config.toml
num_hidden_layers = 12
hidden_size = 224
num_attention_heads = 4
num_key_value_heads = 4
head_dim = 64
intermediate_size = 448
vocab_size = 3682
hidden_act = "geglu"
norm = "rmsnorm"
norm_place = "peri"
norm_eps = 1e-05
positions = "rope"
rope_theta = 10000.0
rope_fraction = 1.0
qk_norm = true
attn_scale = 0.13
bias = "none"
tie_word_embeddings = true
parallel_block = false
extras = ["capped logits"]
init = "normal"
init_std_qkv = 0.0294
init_std_o = 0.00562
init_std_up = 0.0294
init_std_down = 0.00425
optimizer = "cautious_adamw"
learning_rate = 0.00182
beta1 = 0.95
beta2 = 0.99
weight_decay = 0.18
lr_head = 0.0129
warmup_steps = 482
schedule = "wsd"
decay_fraction = 0.702
decay_shape = "sqrt"
final_lr_fraction = 0.0
batch_tokens = 65536
max_seq_len = 128
doc_mask = true
train_tokens = 266800000
max_steps = 4072
dataset = "wikipedia_en"
Each number is 200 + 30 x the weight over its row's rms, rounded and kept within 0 to 999. Layers, rows and columns count from 0. The size before them is the row's rms in percent of the matrix's.

# layer 4 MLP up, 448x224, rms 0.0585, rows 175-185, columns 0-223
094,154,242,200,156,210,182,173,181,179,217,236,184,230,239,178,188,215,249,191,190,144,155,219,205,155,174,212,184,233,222,237,238,215,175,225,203,206,231,198,189,183,231,165,158,218,200,242,222,203,176,170,229,191,253,220,222,160,218,183,248,188,180,218,181,244,205,201,175,169,227,159,196,214,253,200,220,187,197,215,188,208,227,159,188,256,169,187,162,240,160,210,224,196,276,237,206,169,229,237,153,215,201,164,216,206,220,210,205,131,226,177,227,133,255,244,219,196,156,186,181,204,152,166,156,189,195,202,137,145,194,169,190,181,245,178,188,207,144,231,170,212,216,185,135,210,201,237,205,159,197,128,152,227,194,242,189,207,215,191,209,198,166,216,156,222,229,168,189,215,215,222,175,188,238,196,194,219,181,236,153,184,213,202,173,232,200,239,229,149,205,246,208,113,211,185,196,275,141,226,213,203,197,230,149,228,177,160,231,176,213,197,225,214,169,226,168,164,204,193,217,215,214,208,234
089,179,212,200,182,195,169,187,214,193,223,275,215,169,193,233,189,136,145,214,223,128,239,201,153,185,200,252,187,199,204,184,250,243,229,217,189,193,211,187,173,212,242,216,213,213,190,198,224,165,207,263,225,192,229,156,232,204,194,164,198,198,229,195,205,205,232,198,181,224,191,169,192,230,125,177,204,195,180,237,197,228,207,169,244,227,236,190,128,202,237,216,248,164,224,223,231,216,170,123,205,166,176,238,219,183,208,176,201,190,290,162,194,223,244,170,152,104,185,208,217,157,213,227,156,224,195,180,240,211,200,164,160,180,216,241,206,184,174,250,207,150,193,164,185,231,197,167,199,238,229,208,199,158,265,192,241,232,194,198,205,182,178,170,171,218,219,173,233,211,194,196,224,217,204,213,214,129,194,234,210,192,196,221,218,204,186,203,205,183,199,206,194,186,209,201,157,185,251,182,186,233,186,166,238,201,145,165,225,132,156,192,176,180,168,221,198,211,152,245,189,165,192,133,203
094,218,219,247,242,218,230,134,273,225,232,240,252,216,177,266,178,207,200,253,203,180,268,197,197,178,187,216,186,206,172,222,172,167,153,189,216,214,148,232,230,198,202,185,226,235,217,194,199,194,225,203,192,250,236,156,194,171,142,161,206,207,231,189,219,165,197,196,199,304,195,219,199,215,152,200,235,146,207,206,156,142,211,194,255,179,205,165,235,206,185,229,227,260,256,166,208,191,218,222,217,134,206,209,233,220,221,233,215,216,251,219,173,158,229,237,215,199,202,197,178,236,200,181,231,246,225,191,235,207,214,203,180,177,242,181,216,215,187,183,176,225,213,155,180,259,176,210,213,202,205,189,232,212,176,230,185,200,171,182,202,170,182,203,260,250,234,192,143,206,180,216,236,210,178,179,235,194,214,195,204,203,217,179,244,188,162,221,198,123,184,218,153,179,165,208,189,177,197,202,202,141,151,202,194,257,167,184,204,140,191,235,210,248,199,226,202,184,219,250,171,197,223,246,188
100,197,166,168,237,195,196,163,170,195,224,232,185,204,150,212,214,159,197,272,168,201,213,203,240,228,221,177,207,210,172,201,186,158,163,208,214,173,226,234,206,206,185,220,186,184,270,208,186,237,230,172,185,187,200,263,196,189,179,236,226,187,242,237,206,186,268,143,208,187,149,159,188,212,188,203,145,206,207,217,175,175,223,205,165,219,218,223,246,184,206,217,168,202,205,267,202,210,224,149,195,229,209,194,247,215,194,225,221,265,139,223,172,160,218,256,150,260,195,200,206,220,152,184,204,175,169,210,223,205,153,201,218,154,202,145,172,141,207,246,199,200,213,212,215,198,168,197,237,157,231,172,166,244,167,216,209,141,245,210,194,253,179,235,219,199,238,167,241,187,220,218,235,195,204,204,219,280,195,200,203,203,227,213,204,200,225,178,236,183,190,120,225,235,182,223,183,263,225,175,170,217,158,160,203,198,194,203,193,220,239,224,247,213,161,181,264,152,210,231,205,235,199,215,252
101,208,178,141,203,221,201,170,202,166,192,207,171,200,211,170,161,224,215,236,190,161,194,124,190,153,205,247,166,207,204,236,193,200,179,186,211,168,173,191,210,231,262,240,230,180,139,195,199,227,176,204,189,259,254,198,194,186,244,99,159,174,179,233,266,222,165,222,246,204,185,219,166,187,166,191,177,131,195,243,246,217,188,210,156,181,208,215,165,181,212,164,222,234,202,223,200,183,210,225,236,209,143,217,207,230,188,194,180,212,169,237,170,183,232,164,182,211,221,198,216,215,213,192,188,208,219,195,231,160,216,173,168,227,188,280,203,230,263,228,140,180,175,227,183,244,206,161,218,199,180,190,214,183,181,240,227,169,187,220,250,182,203,206,129,193,159,222,146,188,189,189,209,154,187,186,197,224,184,180,223,213,198,179,221,162,201,201,157,192,152,209,183,287,234,252,214,209,246,204,156,244,176,181,204,162,193,172,144,182,229,234,208,229,189,214,201,184,218,221,228,220,204,136,183
097,155,228,254,227,233,188,233,225,197,228,251,172,195,148,178,153,194,179,128,206,163,230,160,226,195,224,177,200,216,240,209,212,212,198,153,222,217,204,144,197,214,151,211,240,240,229,217,176,242,161,191,167,207,191,216,196,260,254,192,174,210,127,164,168,231,201,233,189,211,193,178,187,187,164,201,157,207,187,203,229,173,162,193,219,138,203,210,186,178,207,135,192,190,192,228,185,208,237,157,223,139,191,151,234,172,214,212,231,194,141,176,188,236,154,207,174,231,162,230,150,136,219,195,219,202,200,175,218,251,184,201,210,240,201,197,167,207,180,240,203,262,172,237,212,155,167,218,206,172,224,220,246,150,232,165,209,210,221,170,228,169,187,202,189,174,204,243,161,239,184,219,245,227,192,232,225,181,207,230,245,214,220,219,218,156,228,186,153,239,190,183,221,175,209,201,223,155,221,200,198,194,229,206,238,277,240,211,149,154,212,156,202,185,153,193,203,179,226,202,203,167,216,257,171
107,236,172,168,250,209,178,235,209,186,219,183,213,186,171,182,190,254,214,175,205,218,254,194,196,232,162,233,166,231,136,195,181,158,196,191,201,206,179,243,195,225,220,183,136,233,172,177,250,221,182,150,204,205,196,226,238,217,197,193,169,193,196,234,155,198,217,172,196,260,239,117,225,210,219,210,219,194,233,211,201,224,215,220,198,185,199,172,186,190,162,166,155,223,244,236,214,234,198,227,190,195,217,158,198,218,268,223,264,211,155,220,178,179,200,179,215,196,219,203,234,230,220,211,188,255,139,197,187,226,243,262,206,197,162,179,218,177,159,213,156,202,232,227,188,244,184,174,197,231,235,151,233,226,180,219,239,162,165,211,191,212,170,150,219,162,193,224,164,248,165,209,257,201,187,241,191,202,193,164,249,216,194,244,171,247,199,228,220,191,299,203,212,234,208,188,153,178,221,200,159,229,222,253,221,211,168,266,205,202,188,195,183,198,220,209,205,210,242,169,236,281,214,225,225
113,142,188,164,154,185,164,220,200,219,184,185,180,183,232,208,185,245,200,207,185,250,198,223,160,225,243,204,179,171,209,230,200,204,199,234,193,201,172,230,117,195,195,179,236,146,187,240,239,207,230,197,201,164,202,211,184,233,197,173,222,186,212,158,203,177,178,195,226,175,191,242,217,190,200,187,223,215,219,202,216,261,133,195,153,218,207,204,217,184,245,214,184,220,243,190,212,170,234,183,223,242,191,216,182,201,233,162,164,183,222,165,215,138,180,188,181,192,213,195,201,231,160,171,230,192,193,212,150,183,171,213,157,196,255,258,176,210,226,245,182,188,124,237,190,149,230,205,185,178,204,204,255,205,203,223,223,239,180,205,131,202,213,228,219,189,269,178,270,231,221,215,239,243,228,222,247,235,172,200,208,216,157,264,200,143,210,270,197,186,189,205,162,151,238,213,232,235,199,184,185,188,204,201,285,216,183,237,202,201,234,172,263,180,162,227,251,216,218,198,156,177,205,147,218
099,208,175,207,192,225,168,252,154,215,225,203,183,201,147,189,151,220,134,176,157,242,217,214,236,184,213,211,220,197,215,191,221,191,230,196,202,217,215,202,245,224,193,199,145,271,199,233,196,196,210,231,183,221,281,167,227,199,226,168,176,206,249,268,216,203,235,180,253,215,177,218,201,198,194,212,177,150,171,189,217,223,221,185,241,210,244,203,200,187,202,176,236,238,184,193,166,185,209,259,243,144,166,207,188,169,241,240,222,207,182,209,181,178,207,197,122,225,158,187,215,199,222,208,194,208,186,187,218,146,212,213,233,210,244,181,199,178,210,166,237,174,201,203,211,213,175,194,194,200,225,246,225,223,208,218,242,189,241,221,203,172,228,266,111,212,192,176,222,263,189,166,185,209,118,179,207,184,158,176,248,245,218,201,235,213,191,190,165,161,186,182,204,195,201,224,169,156,242,195,202,262,211,177,139,192,199,146,177,192,225,158,197,208,168,164,191,179,231,190,199,169,273,124,223
110,152,212,212,238,260,176,187,184,174,182,188,194,170,183,193,184,203,215,153,166,190,227,229,229,231,231,212,219,262,210,166,172,175,195,156,259,206,175,194,188,227,160,209,206,187,214,197,178,231,242,266,225,184,152,233,169,223,179,229,206,154,188,210,172,221,192,168,200,207,184,194,175,227,228,222,178,200,164,186,245,219,202,178,196,228,180,147,169,186,283,221,174,184,171,175,253,190,203,203,247,188,176,149,236,224,175,209,171,201,212,181,180,233,193,217,167,163,225,192,181,214,237,209,193,163,210,175,205,191,146,259,211,147,113,198,171,137,263,212,199,201,201,156,158,191,198,214,175,199,194,189,199,150,121,175,206,202,204,205,184,201,178,148,201,233,184,178,212,245,179,200,282,167,167,222,202,227,202,158,219,201,204,179,160,252,205,219,192,184,224,190,229,191,215,173,211,157,212,227,165,190,229,192,184,252,243,172,140,247,177,121,232,209,184,177,182,176,200,234,163,229,235,254,180
106,160,204,193,210,187,152,254,219,222,159,228,134,214,166,218,242,223,141,180,210,160,234,248,190,204,196,235,252,220,191,250,195,209,254,215,244,245,226,198,209,190,235,229,188,148,197,260,229,225,233,231,165,179,204,213,215,224,220,221,205,185,272,193,236,187,226,166,205,182,173,197,245,223,228,176,221,136,178,202,206,237,178,232,212,189,221,170,222,206,175,196,167,203,203,227,218,176,210,179,215,182,197,183,195,217,195,161,171,238,210,211,182,225,232,278,148,133,240,176,221,196,219,185,214,161,213,196,172,201,221,186,204,162,184,158,212,158,217,206,186,215,244,242,192,214,203,192,254,205,234,206,168,172,187,165,256,205,247,173,241,172,215,190,191,216,227,226,207,171,190,178,224,285,247,225,194,150,161,186,221,189,259,231,203,213,209,169,170,257,133,214,241,175,219,168,192,169,148,220,239,222,196,185,204,198,197,147,211,191,247,168,242,192,151,214,239,189,239,171,176,247,195,227,189
# layer 4 MLP down (transposed), 448x224, rms 0.0501, rows 175-184, columns 0-223
097,244,183,164,250,145,197,169,191,211,194,177,177,212,127,217,200,267,192,173,199,235,216,194,218,227,222,203,102,155,204,174,150,240,207,190,201,175,182,248,145,195,191,233,233,149,229,184,187,205,264,234,217,213,190,195,181,202,168,206,100,198,236,213,185,155,164,223,230,224,188,237,178,169,156,182,181,229,241,195,192,252,191,219,190,182,237,179,186,209,182,230,179,187,205,214,249,205,253,215,184,190,217,235,198,238,167,255,167,226,206,242,226,199,196,150,209,198,240,172,217,225,223,211,191,227,201,185,203,225,206,264,220,212,201,221,205,179,155,204,221,191,168,182,203,190,242,176,180,218,203,170,211,197,193,125,227,174,241,224,151,157,231,156,194,195,169,171,147,195,174,143,222,205,186,222,181,179,205,148,226,208,167,242,178,208,190,220,179,225,199,132,177,241,208,253,146,175,230,227,200,175,230,196,243,206,216,211,143,244,208,216,189,153,216,212,185,210,210,182,190,211,264,185,190
089,216,185,211,207,208,192,235,199,163,206,134,227,213,216,229,156,239,254,190,153,276,188,194,282,198,162,194,208,190,217,233,193,196,182,174,227,218,153,226,211,228,182,221,179,176,203,209,184,192,177,202,194,247,180,245,192,189,206,235,217,246,157,222,243,199,154,186,232,164,233,214,192,203,210,259,188,168,211,166,175,195,227,261,212,184,170,165,264,182,199,217,175,232,179,168,215,190,215,286,219,185,166,205,216,252,196,179,123,215,148,197,211,185,172,253,259,268,222,211,184,227,222,205,164,196,181,213,195,158,243,171,167,212,179,179,244,205,215,205,185,273,224,242,223,192,209,194,189,186,211,228,188,267,150,177,192,176,202,190,190,242,144,186,246,229,199,216,148,167,207,220,202,203,180,200,176,293,198,219,239,195,199,180,206,198,233,207,245,211,206,199,188,206,275,239,172,201,169,234,226,172,190,208,174,169,228,155,160,245,224,220,210,217,182,191,181,226,229,181,211,190,195,208,166
096,188,225,198,198,190,207,262,159,196,159,173,159,229,236,191,191,184,205,176,214,197,119,199,164,212,242,173,209,194,190,176,205,252,209,193,167,186,249,199,185,188,162,241,187,178,213,177,198,188,210,204,159,209,155,250,192,236,233,232,204,218,214,192,175,200,162,218,207,169,192,155,197,185,201,205,171,241,220,240,228,222,207,195,178,211,207,211,127,191,202,169,223,170,162,240,219,239,177,145,162,228,199,179,181,176,218,156,222,185,168,175,201,262,193,180,193,209,184,211,241,177,211,224,187,178,203,256,135,158,234,195,204,191,185,200,244,176,201,202,217,170,183,230,213,180,257,197,222,174,173,242,227,200,238,145,234,201,202,281,231,214,234,186,134,178,194,248,250,176,213,147,144,218,234,208,134,207,181,216,220,217,179,225,171,234,264,153,208,256,185,202,233,210,217,158,174,221,217,190,182,245,288,191,225,173,185,177,239,248,233,177,253,181,188,175,242,217,207,188,174,235,168,147,180
097,194,189,229,134,198,180,194,229,196,218,157,174,216,189,191,252,232,171,113,262,178,162,219,101,219,217,220,169,195,192,233,196,257,216,193,191,204,212,206,217,170,206,204,213,186,166,185,205,195,241,201,171,156,175,170,183,224,167,164,197,229,258,191,188,244,192,183,162,226,194,242,250,215,215,199,212,200,190,210,205,237,221,192,230,196,188,254,174,168,174,168,220,188,221,141,188,228,201,187,232,185,172,234,226,156,208,194,231,192,254,224,222,203,215,190,245,165,220,237,257,153,224,205,179,196,218,238,207,257,199,253,179,220,225,219,209,192,197,217,212,107,150,156,153,195,239,230,188,188,207,197,232,183,198,199,225,207,175,218,201,150,180,158,198,180,146,200,171,162,224,189,162,178,210,210,166,167,245,178,183,195,186,167,137,215,188,202,169,193,194,246,170,187,218,177,200,166,185,227,171,207,264,237,197,189,181,200,252,172,197,210,102,224,198,183,145,223,242,173,196,174,223,227,239
100,221,232,259,156,177,211,197,203,272,141,248,215,179,240,162,211,193,158,159,248,206,207,231,205,176,174,131,207,194,251,183,188,222,224,190,208,166,219,243,222,127,165,212,197,187,209,237,226,212,200,222,212,169,151,217,221,218,178,232,207,235,201,234,136,163,189,197,211,204,237,169,225,216,188,215,215,202,242,127,180,228,162,182,241,186,203,185,206,235,228,207,220,207,221,193,177,228,168,162,204,223,184,224,226,208,192,202,210,172,173,173,216,185,139,252,192,229,148,149,205,210,196,213,186,166,209,245,221,240,260,161,224,211,183,214,168,163,189,277,301,208,229,148,164,191,210,239,217,187,172,229,195,244,176,187,177,184,233,203,210,182,205,171,201,192,174,167,191,239,200,216,168,250,219,230,230,213,199,191,198,216,183,188,207,243,197,229,166,166,269,170,242,180,162,150,201,213,182,195,209,173,191,196,188,191,195,177,195,201,199,146,177,174,222,233,179,275,212,177,260,208,210,229,151
096,197,175,155,190,214,205,182,209,235,168,151,208,194,182,209,225,179,191,249,185,210,189,234,217,149,216,196,217,199,157,177,181,197,167,176,176,241,179,200,203,182,269,191,182,191,181,190,232,139,256,210,196,188,231,184,214,207,171,206,240,205,272,225,189,197,211,181,178,212,199,209,220,242,246,198,226,186,190,197,159,208,170,216,201,208,188,218,239,215,197,212,213,181,207,152,259,216,132,234,209,211,247,195,179,195,189,206,165,213,217,223,201,155,278,158,195,177,248,137,253,246,217,175,172,219,196,278,179,191,188,176,137,217,187,154,169,227,230,214,185,164,143,157,245,230,248,150,200,231,144,196,159,236,214,252,222,259,158,176,153,246,181,207,227,215,157,191,195,169,203,215,241,182,253,179,152,188,201,159,242,177,206,197,167,231,148,224,199,163,187,236,170,201,219,182,160,196,176,171,196,211,167,230,144,193,256,160,228,231,170,245,227,215,213,238,184,205,183,180,209,203,205,165,204
103,173,226,171,190,250,217,211,159,174,186,204,157,240,185,206,211,164,235,223,189,217,195,208,168,207,270,220,220,208,249,196,177,168,192,269,243,142,216,250,214,185,234,152,206,177,149,206,180,175,218,211,220,209,165,229,209,148,209,231,266,231,176,253,207,182,208,215,223,185,190,227,203,136,196,232,196,204,203,221,150,192,164,176,183,195,186,230,227,200,228,209,227,235,193,187,174,215,253,150,214,183,219,204,191,185,188,162,144,193,205,234,235,209,203,199,219,205,205,167,202,195,238,160,233,179,228,156,147,211,169,185,213,171,143,195,221,223,182,235,212,219,252,210,215,166,228,144,251,181,217,216,160,176,207,147,240,242,185,199,176,169,272,194,236,175,189,154,213,229,188,183,273,238,208,163,201,215,172,210,169,209,226,185,214,162,242,218,214,141,219,224,201,167,198,218,172,198,117,189,218,158,140,224,171,224,250,176,155,206,244,191,199,242,198,209,171,199,212,223,168,205,169,152,146
118,188,136,173,206,200,158,230,204,255,153,198,169,188,230,221,174,218,177,189,223,231,207,211,170,206,179,186,212,153,234,186,201,179,175,174,192,184,178,178,168,158,121,191,214,220,210,192,220,232,264,240,240,205,204,213,156,215,196,199,167,199,172,202,179,212,229,197,253,160,154,214,224,192,212,201,194,216,204,211,125,206,195,176,185,173,255,208,217,209,239,167,190,133,174,244,189,214,203,253,210,205,220,202,151,183,237,227,185,227,172,210,176,189,171,223,107,238,197,111,225,215,163,250,180,187,206,214,174,203,182,210,176,190,205,212,170,210,202,225,182,193,168,219,202,218,227,215,195,181,177,268,229,166,183,287,184,213,218,202,188,193,182,239,199,132,188,206,268,215,210,168,222,274,199,189,184,265,190,168,178,249,193,227,196,200,179,211,177,216,272,229,232,176,189,159,196,240,171,164,234,233,219,165,238,218,202,227,149,238,218,163,210,183,161,240,174,240,210,201,169,216,234,189,202
101,162,195,211,212,231,244,186,202,243,219,187,183,192,237,191,151,207,247,177,203,179,227,238,152,173,196,222,156,268,184,255,223,183,227,155,163,187,220,209,175,260,186,168,175,182,242,195,278,189,229,271,201,241,168,232,166,203,233,186,212,167,153,156,136,210,223,191,222,131,162,197,191,226,214,232,148,202,248,243,197,190,222,199,189,195,166,248,147,168,226,186,226,202,219,235,210,196,183,172,286,184,197,205,184,183,183,216,179,187,260,181,199,211,149,195,150,232,198,213,149,213,208,215,236,166,192,202,206,157,191,161,150,200,183,225,254,206,197,191,205,223,199,225,213,152,187,165,246,219,242,186,187,210,208,211,178,216,175,156,166,240,174,197,188,178,249,250,196,216,177,238,173,153,227,205,203,238,192,231,237,212,171,210,179,190,251,228,239,234,209,210,262,198,222,199,190,234,194,190,224,164,163,187,217,170,233,213,183,221,163,218,201,231,197,260,214,193,161,204,237,216,183,266,215
106,222,180,199,199,177,196,211,203,235,146,216,175,220,191,197,199,253,203,148,187,214,166,226,242,255,205,202,282,225,194,220,200,188,195,163,185,214,172,241,205,224,201,193,178,176,251,219,143,169,237,229,180,224,167,248,185,222,224,236,194,150,168,241,186,204,205,189,230,171,163,189,226,216,203,236,143,225,194,195,246,191,261,179,245,200,200,160,190,183,250,201,220,197,239,215,226,206,152,189,159,234,205,104,247,204,196,219,212,209,218,176,156,242,186,183,218,176,213,233,186,208,209,195,193,166,212,200,206,187,188,213,199,125,148,196,169,170,225,172,194,253,219,168,203,194,170,224,144,204,239,205,157,221,197,146,227,175,182,189,174,181,199,189,165,236,185,183,220,176,178,202,255,184,182,154,212,243,210,123,224,176,195,192,163,207,204,142,194,187,246,187,187,151,192,169,242,187,187,212,138,146,248,158,207,181,225,179,184,281,225,144,235,193,164,180,157,236,228,191,207,193,172,207,224
# layer 4 MLP gate, 448x224, rms 0.0574, rows 176-185, columns 0-223
095,150,216,168,230,197,197,252,254,259,200,181,178,216,131,232,212,237,238,217,214,157,207,190,208,229,200,224,222,184,188,266,199,204,229,251,187,219,243,171,229,204,225,205,216,177,155,252,240,176,194,236,162,212,225,143,171,189,196,218,184,189,231,232,180,205,138,224,182,160,151,173,217,229,192,245,197,237,181,153,152,216,254,231,212,189,194,135,174,157,197,221,176,246,265,229,298,164,174,220,219,187,164,167,212,198,199,177,167,223,181,183,218,222,204,198,223,193,214,198,183,172,193,139,184,199,184,221,201,172,212,196,237,184,208,169,216,168,189,211,238,208,218,240,205,194,189,148,236,212,187,231,173,202,170,222,149,191,204,165,160,197,183,229,157,142,192,248,192,212,225,204,212,210,245,183,170,266,164,246,220,191,163,215,225,250,212,210,213,205,155,187,231,117,211,196,212,234,172,205,163,206,204,187,193,195,193,200,190,201,185,203,251,169,188,227,232,199,256,261,213,252,181,195,209
099,170,250,228,239,181,180,244,175,191,199,149,211,231,169,227,176,208,175,203,203,178,188,212,202,219,195,218,155,215,160,179,215,217,200,162,171,167,205,224,221,150,189,265,209,218,217,222,216,229,244,199,198,201,190,206,232,245,210,244,256,232,209,242,203,231,187,243,193,259,177,186,163,195,180,174,197,121,225,250,196,197,247,188,214,158,199,179,162,231,156,236,180,178,160,262,221,226,143,190,228,193,156,164,164,148,245,217,174,196,167,167,204,243,220,266,217,204,189,200,202,188,201,210,214,158,260,191,235,181,231,182,112,175,172,201,181,222,270,184,208,203,215,264,178,218,218,193,202,199,221,252,213,193,213,216,210,183,192,203,212,183,221,174,206,212,220,216,204,239,226,212,201,192,211,208,168,239,254,292,180,148,244,174,237,223,207,181,195,215,155,152,227,257,181,182,192,217,244,185,191,198,175,160,207,192,170,191,191,180,224,219,183,171,181,224,239,211,144,260,179,199,264,197,198
110,206,152,223,302,149,198,192,231,266,181,210,215,198,120,219,207,169,194,178,226,216,192,265,193,185,191,183,232,214,223,264,213,191,179,243,239,178,145,168,211,233,217,184,199,153,185,185,174,190,219,179,180,193,134,153,178,224,160,201,179,229,174,219,193,206,235,198,180,203,198,179,181,219,168,163,197,200,193,152,216,215,218,199,196,227,207,212,220,223,131,249,197,172,203,173,189,204,214,184,197,171,218,240,212,209,205,229,198,206,206,239,249,216,218,192,216,196,168,179,236,197,266,124,205,214,173,245,216,141,192,213,192,171,190,181,227,174,277,237,160,208,241,174,216,220,179,202,224,152,157,198,241,166,166,250,238,204,210,169,208,197,207,221,234,213,157,231,199,229,209,214,219,162,141,171,156,223,197,189,193,254,215,211,188,185,201,193,173,178,210,176,181,168,166,239,238,181,251,307,187,213,222,214,179,267,226,225,226,187,214,175,206,219,195,200,232,170,210,196,222,177,257,190,181
101,216,209,197,189,220,194,178,156,255,153,192,199,205,216,163,176,225,229,166,226,194,210,198,166,209,185,215,219,245,232,201,215,218,156,160,176,218,205,210,189,196,247,272,224,240,244,218,185,219,191,261,153,218,157,150,216,186,192,198,255,185,199,207,167,230,201,229,179,234,207,204,181,170,198,193,216,169,223,161,196,217,166,203,228,264,167,182,195,235,239,197,257,197,212,226,161,223,190,215,217,211,185,263,213,209,192,172,244,145,208,174,146,172,194,205,231,167,135,191,211,230,190,206,178,163,189,216,241,202,249,189,199,192,183,171,226,181,216,226,250,250,168,193,141,204,186,268,209,236,170,145,166,153,211,137,194,233,266,202,233,223,166,161,194,212,214,221,191,227,156,182,173,202,213,206,214,186,201,164,235,229,121,187,183,204,180,225,201,171,268,190,259,167,110,169,175,214,195,233,170,201,180,209,226,200,194,168,191,222,213,181,188,215,224,183,237,229,232,188,235,203,232,193,120
104,255,181,268,204,214,176,208,164,242,253,228,184,213,197,200,179,229,216,210,186,230,171,159,241,246,155,184,180,208,204,213,182,157,226,185,193,175,165,221,236,246,155,199,237,172,199,208,181,245,147,189,298,196,135,182,192,228,184,186,181,167,180,234,235,230,189,181,191,232,145,204,191,216,197,202,198,207,222,219,227,196,275,210,185,196,182,226,173,198,229,272,217,178,233,205,167,147,253,221,227,173,203,176,195,186,218,211,191,204,172,187,206,194,197,225,167,173,172,225,210,182,183,227,189,174,205,205,205,217,227,248,226,196,221,234,249,160,206,195,291,182,219,220,221,121,182,213,180,162,204,180,236,126,169,207,212,194,177,220,182,148,209,213,159,188,172,227,187,199,191,186,159,171,159,166,243,253,187,231,205,208,223,143,184,198,185,146,160,177,167,205,206,176,217,217,192,166,235,218,242,247,229,210,195,204,212,180,153,203,199,167,215,140,238,137,211,187,204,216,202,166,140,234,227
108,182,182,272,243,200,211,213,161,249,228,178,201,166,246,277,194,172,258,258,243,236,209,192,202,182,209,182,189,209,232,242,194,213,168,237,242,158,218,167,256,180,205,189,231,222,160,196,213,189,203,225,188,204,186,224,206,165,199,226,169,216,177,188,159,169,174,194,185,181,183,212,264,264,208,200,181,253,194,207,222,161,150,161,216,216,213,193,224,196,123,152,235,192,177,231,150,267,235,183,177,183,229,199,213,152,207,180,199,266,201,180,214,259,202,156,213,217,195,190,190,192,230,169,231,150,214,232,166,221,159,247,223,201,165,169,190,230,195,231,179,196,165,208,170,195,240,198,187,223,239,248,176,239,159,217,185,166,240,244,246,186,218,165,172,191,217,184,229,210,210,204,257,219,216,231,189,180,229,193,204,176,217,171,190,177,174,163,219,150,168,231,169,168,160,243,193,211,149,205,166,232,199,206,172,198,188,163,227,254,209,205,173,203,221,189,186,137,191,225,157,215,240,168,154
104,181,199,182,171,150,205,203,155,232,226,176,212,213,238,124,213,189,198,224,237,239,188,185,141,157,239,200,228,246,181,238,205,216,163,239,220,228,149,214,189,202,218,169,230,184,157,233,242,218,164,154,169,202,193,223,241,178,176,174,243,195,176,169,229,184,144,243,191,209,263,229,163,176,190,205,169,225,193,179,221,228,132,174,223,224,147,218,224,144,182,236,230,253,254,181,205,217,216,198,224,222,169,166,181,173,245,147,219,187,290,183,193,163,237,181,276,198,178,229,182,228,200,186,226,201,174,191,198,184,176,178,218,261,205,230,208,185,201,205,199,193,191,216,245,163,168,152,194,193,222,206,223,220,209,198,181,194,166,211,176,261,252,229,202,214,247,191,189,191,195,235,194,185,234,270,264,189,203,189,224,186,155,201,180,135,209,206,174,202,168,217,134,209,224,224,198,202,185,201,175,221,210,223,209,207,214,192,243,159,193,230,208,205,222,182,236,143,208,190,200,122,187,178,192
098,232,181,192,234,188,145,178,193,201,130,244,219,205,173,196,215,163,206,166,212,253,199,179,217,181,206,175,210,157,252,142,204,205,204,211,219,204,136,202,205,169,222,242,206,187,189,190,168,183,178,163,199,210,220,188,231,207,209,179,169,220,229,210,270,181,200,221,264,214,280,150,221,167,169,232,224,181,164,158,205,232,192,228,175,177,271,187,214,236,222,200,236,191,167,201,174,193,236,256,119,215,199,163,137,208,246,209,294,207,175,226,208,190,198,193,240,202,206,201,188,180,223,236,192,200,180,213,169,212,200,206,237,239,211,248,233,190,207,178,219,175,223,129,197,229,216,228,204,181,194,171,173,168,195,173,191,177,199,211,187,204,214,156,204,204,210,173,221,187,219,119,148,193,149,155,188,181,244,166,204,149,178,175,206,225,137,182,218,203,209,174,146,174,218,189,142,180,258,196,245,224,221,208,178,227,205,209,235,197,175,165,188,174,199,155,202,169,249,227,203,175,224,166,156
092,167,171,234,206,251,201,219,209,154,209,218,251,121,231,225,168,200,234,243,167,192,218,164,185,155,235,229,162,205,202,211,162,230,185,209,282,203,151,206,214,192,163,172,224,233,204,177,193,264,164,201,246,180,205,229,208,213,188,186,231,202,207,247,221,218,203,159,133,222,224,171,159,214,231,199,175,198,138,178,192,211,191,175,164,231,164,234,199,217,217,232,193,198,178,181,236,218,240,206,208,202,202,214,202,193,176,208,171,166,186,211,173,199,185,253,155,207,202,214,178,242,235,187,158,215,239,181,186,199,197,247,181,228,172,235,217,197,192,244,240,188,156,196,199,203,188,205,212,202,201,156,185,162,199,198,148,228,209,271,213,214,223,165,196,162,277,162,172,237,178,158,224,188,193,264,148,237,200,175,192,241,152,207,204,261,258,259,220,241,193,216,222,209,219,219,153,195,216,194,213,197,216,231,165,237,244,151,234,198,153,175,182,199,216,222,224,155,197,210,171,206,251,277,178
098,169,223,170,230,189,182,196,221,239,170,244,243,167,161,209,204,228,191,172,218,124,203,164,197,197,179,218,203,229,195,316,179,266,204,194,241,228,224,222,233,199,257,198,187,170,142,157,200,219,217,183,188,177,220,199,163,142,203,200,216,195,222,205,234,166,225,197,163,228,214,156,236,241,222,198,183,195,209,203,186,213,173,208,206,250,186,220,222,162,158,254,169,202,243,249,287,205,213,204,172,169,205,199,208,192,202,178,172,177,202,208,200,195,226,235,178,199,234,155,186,243,187,131,225,191,177,200,219,202,213,192,211,222,200,213,209,172,156,217,182,173,216,172,201,193,218,221,242,178,239,239,198,187,177,200,234,177,213,232,264,239,200,198,210,275,261,192,175,224,228,188,206,209,227,221,186,165,228,177,201,161,196,241,126,222,254,180,228,206,135,202,191,170,231,225,170,164,157,210,203,229,210,172,238,203,220,162,211,215,231,151,210,250,138,219,257,195,184,205,223,197,222,219,147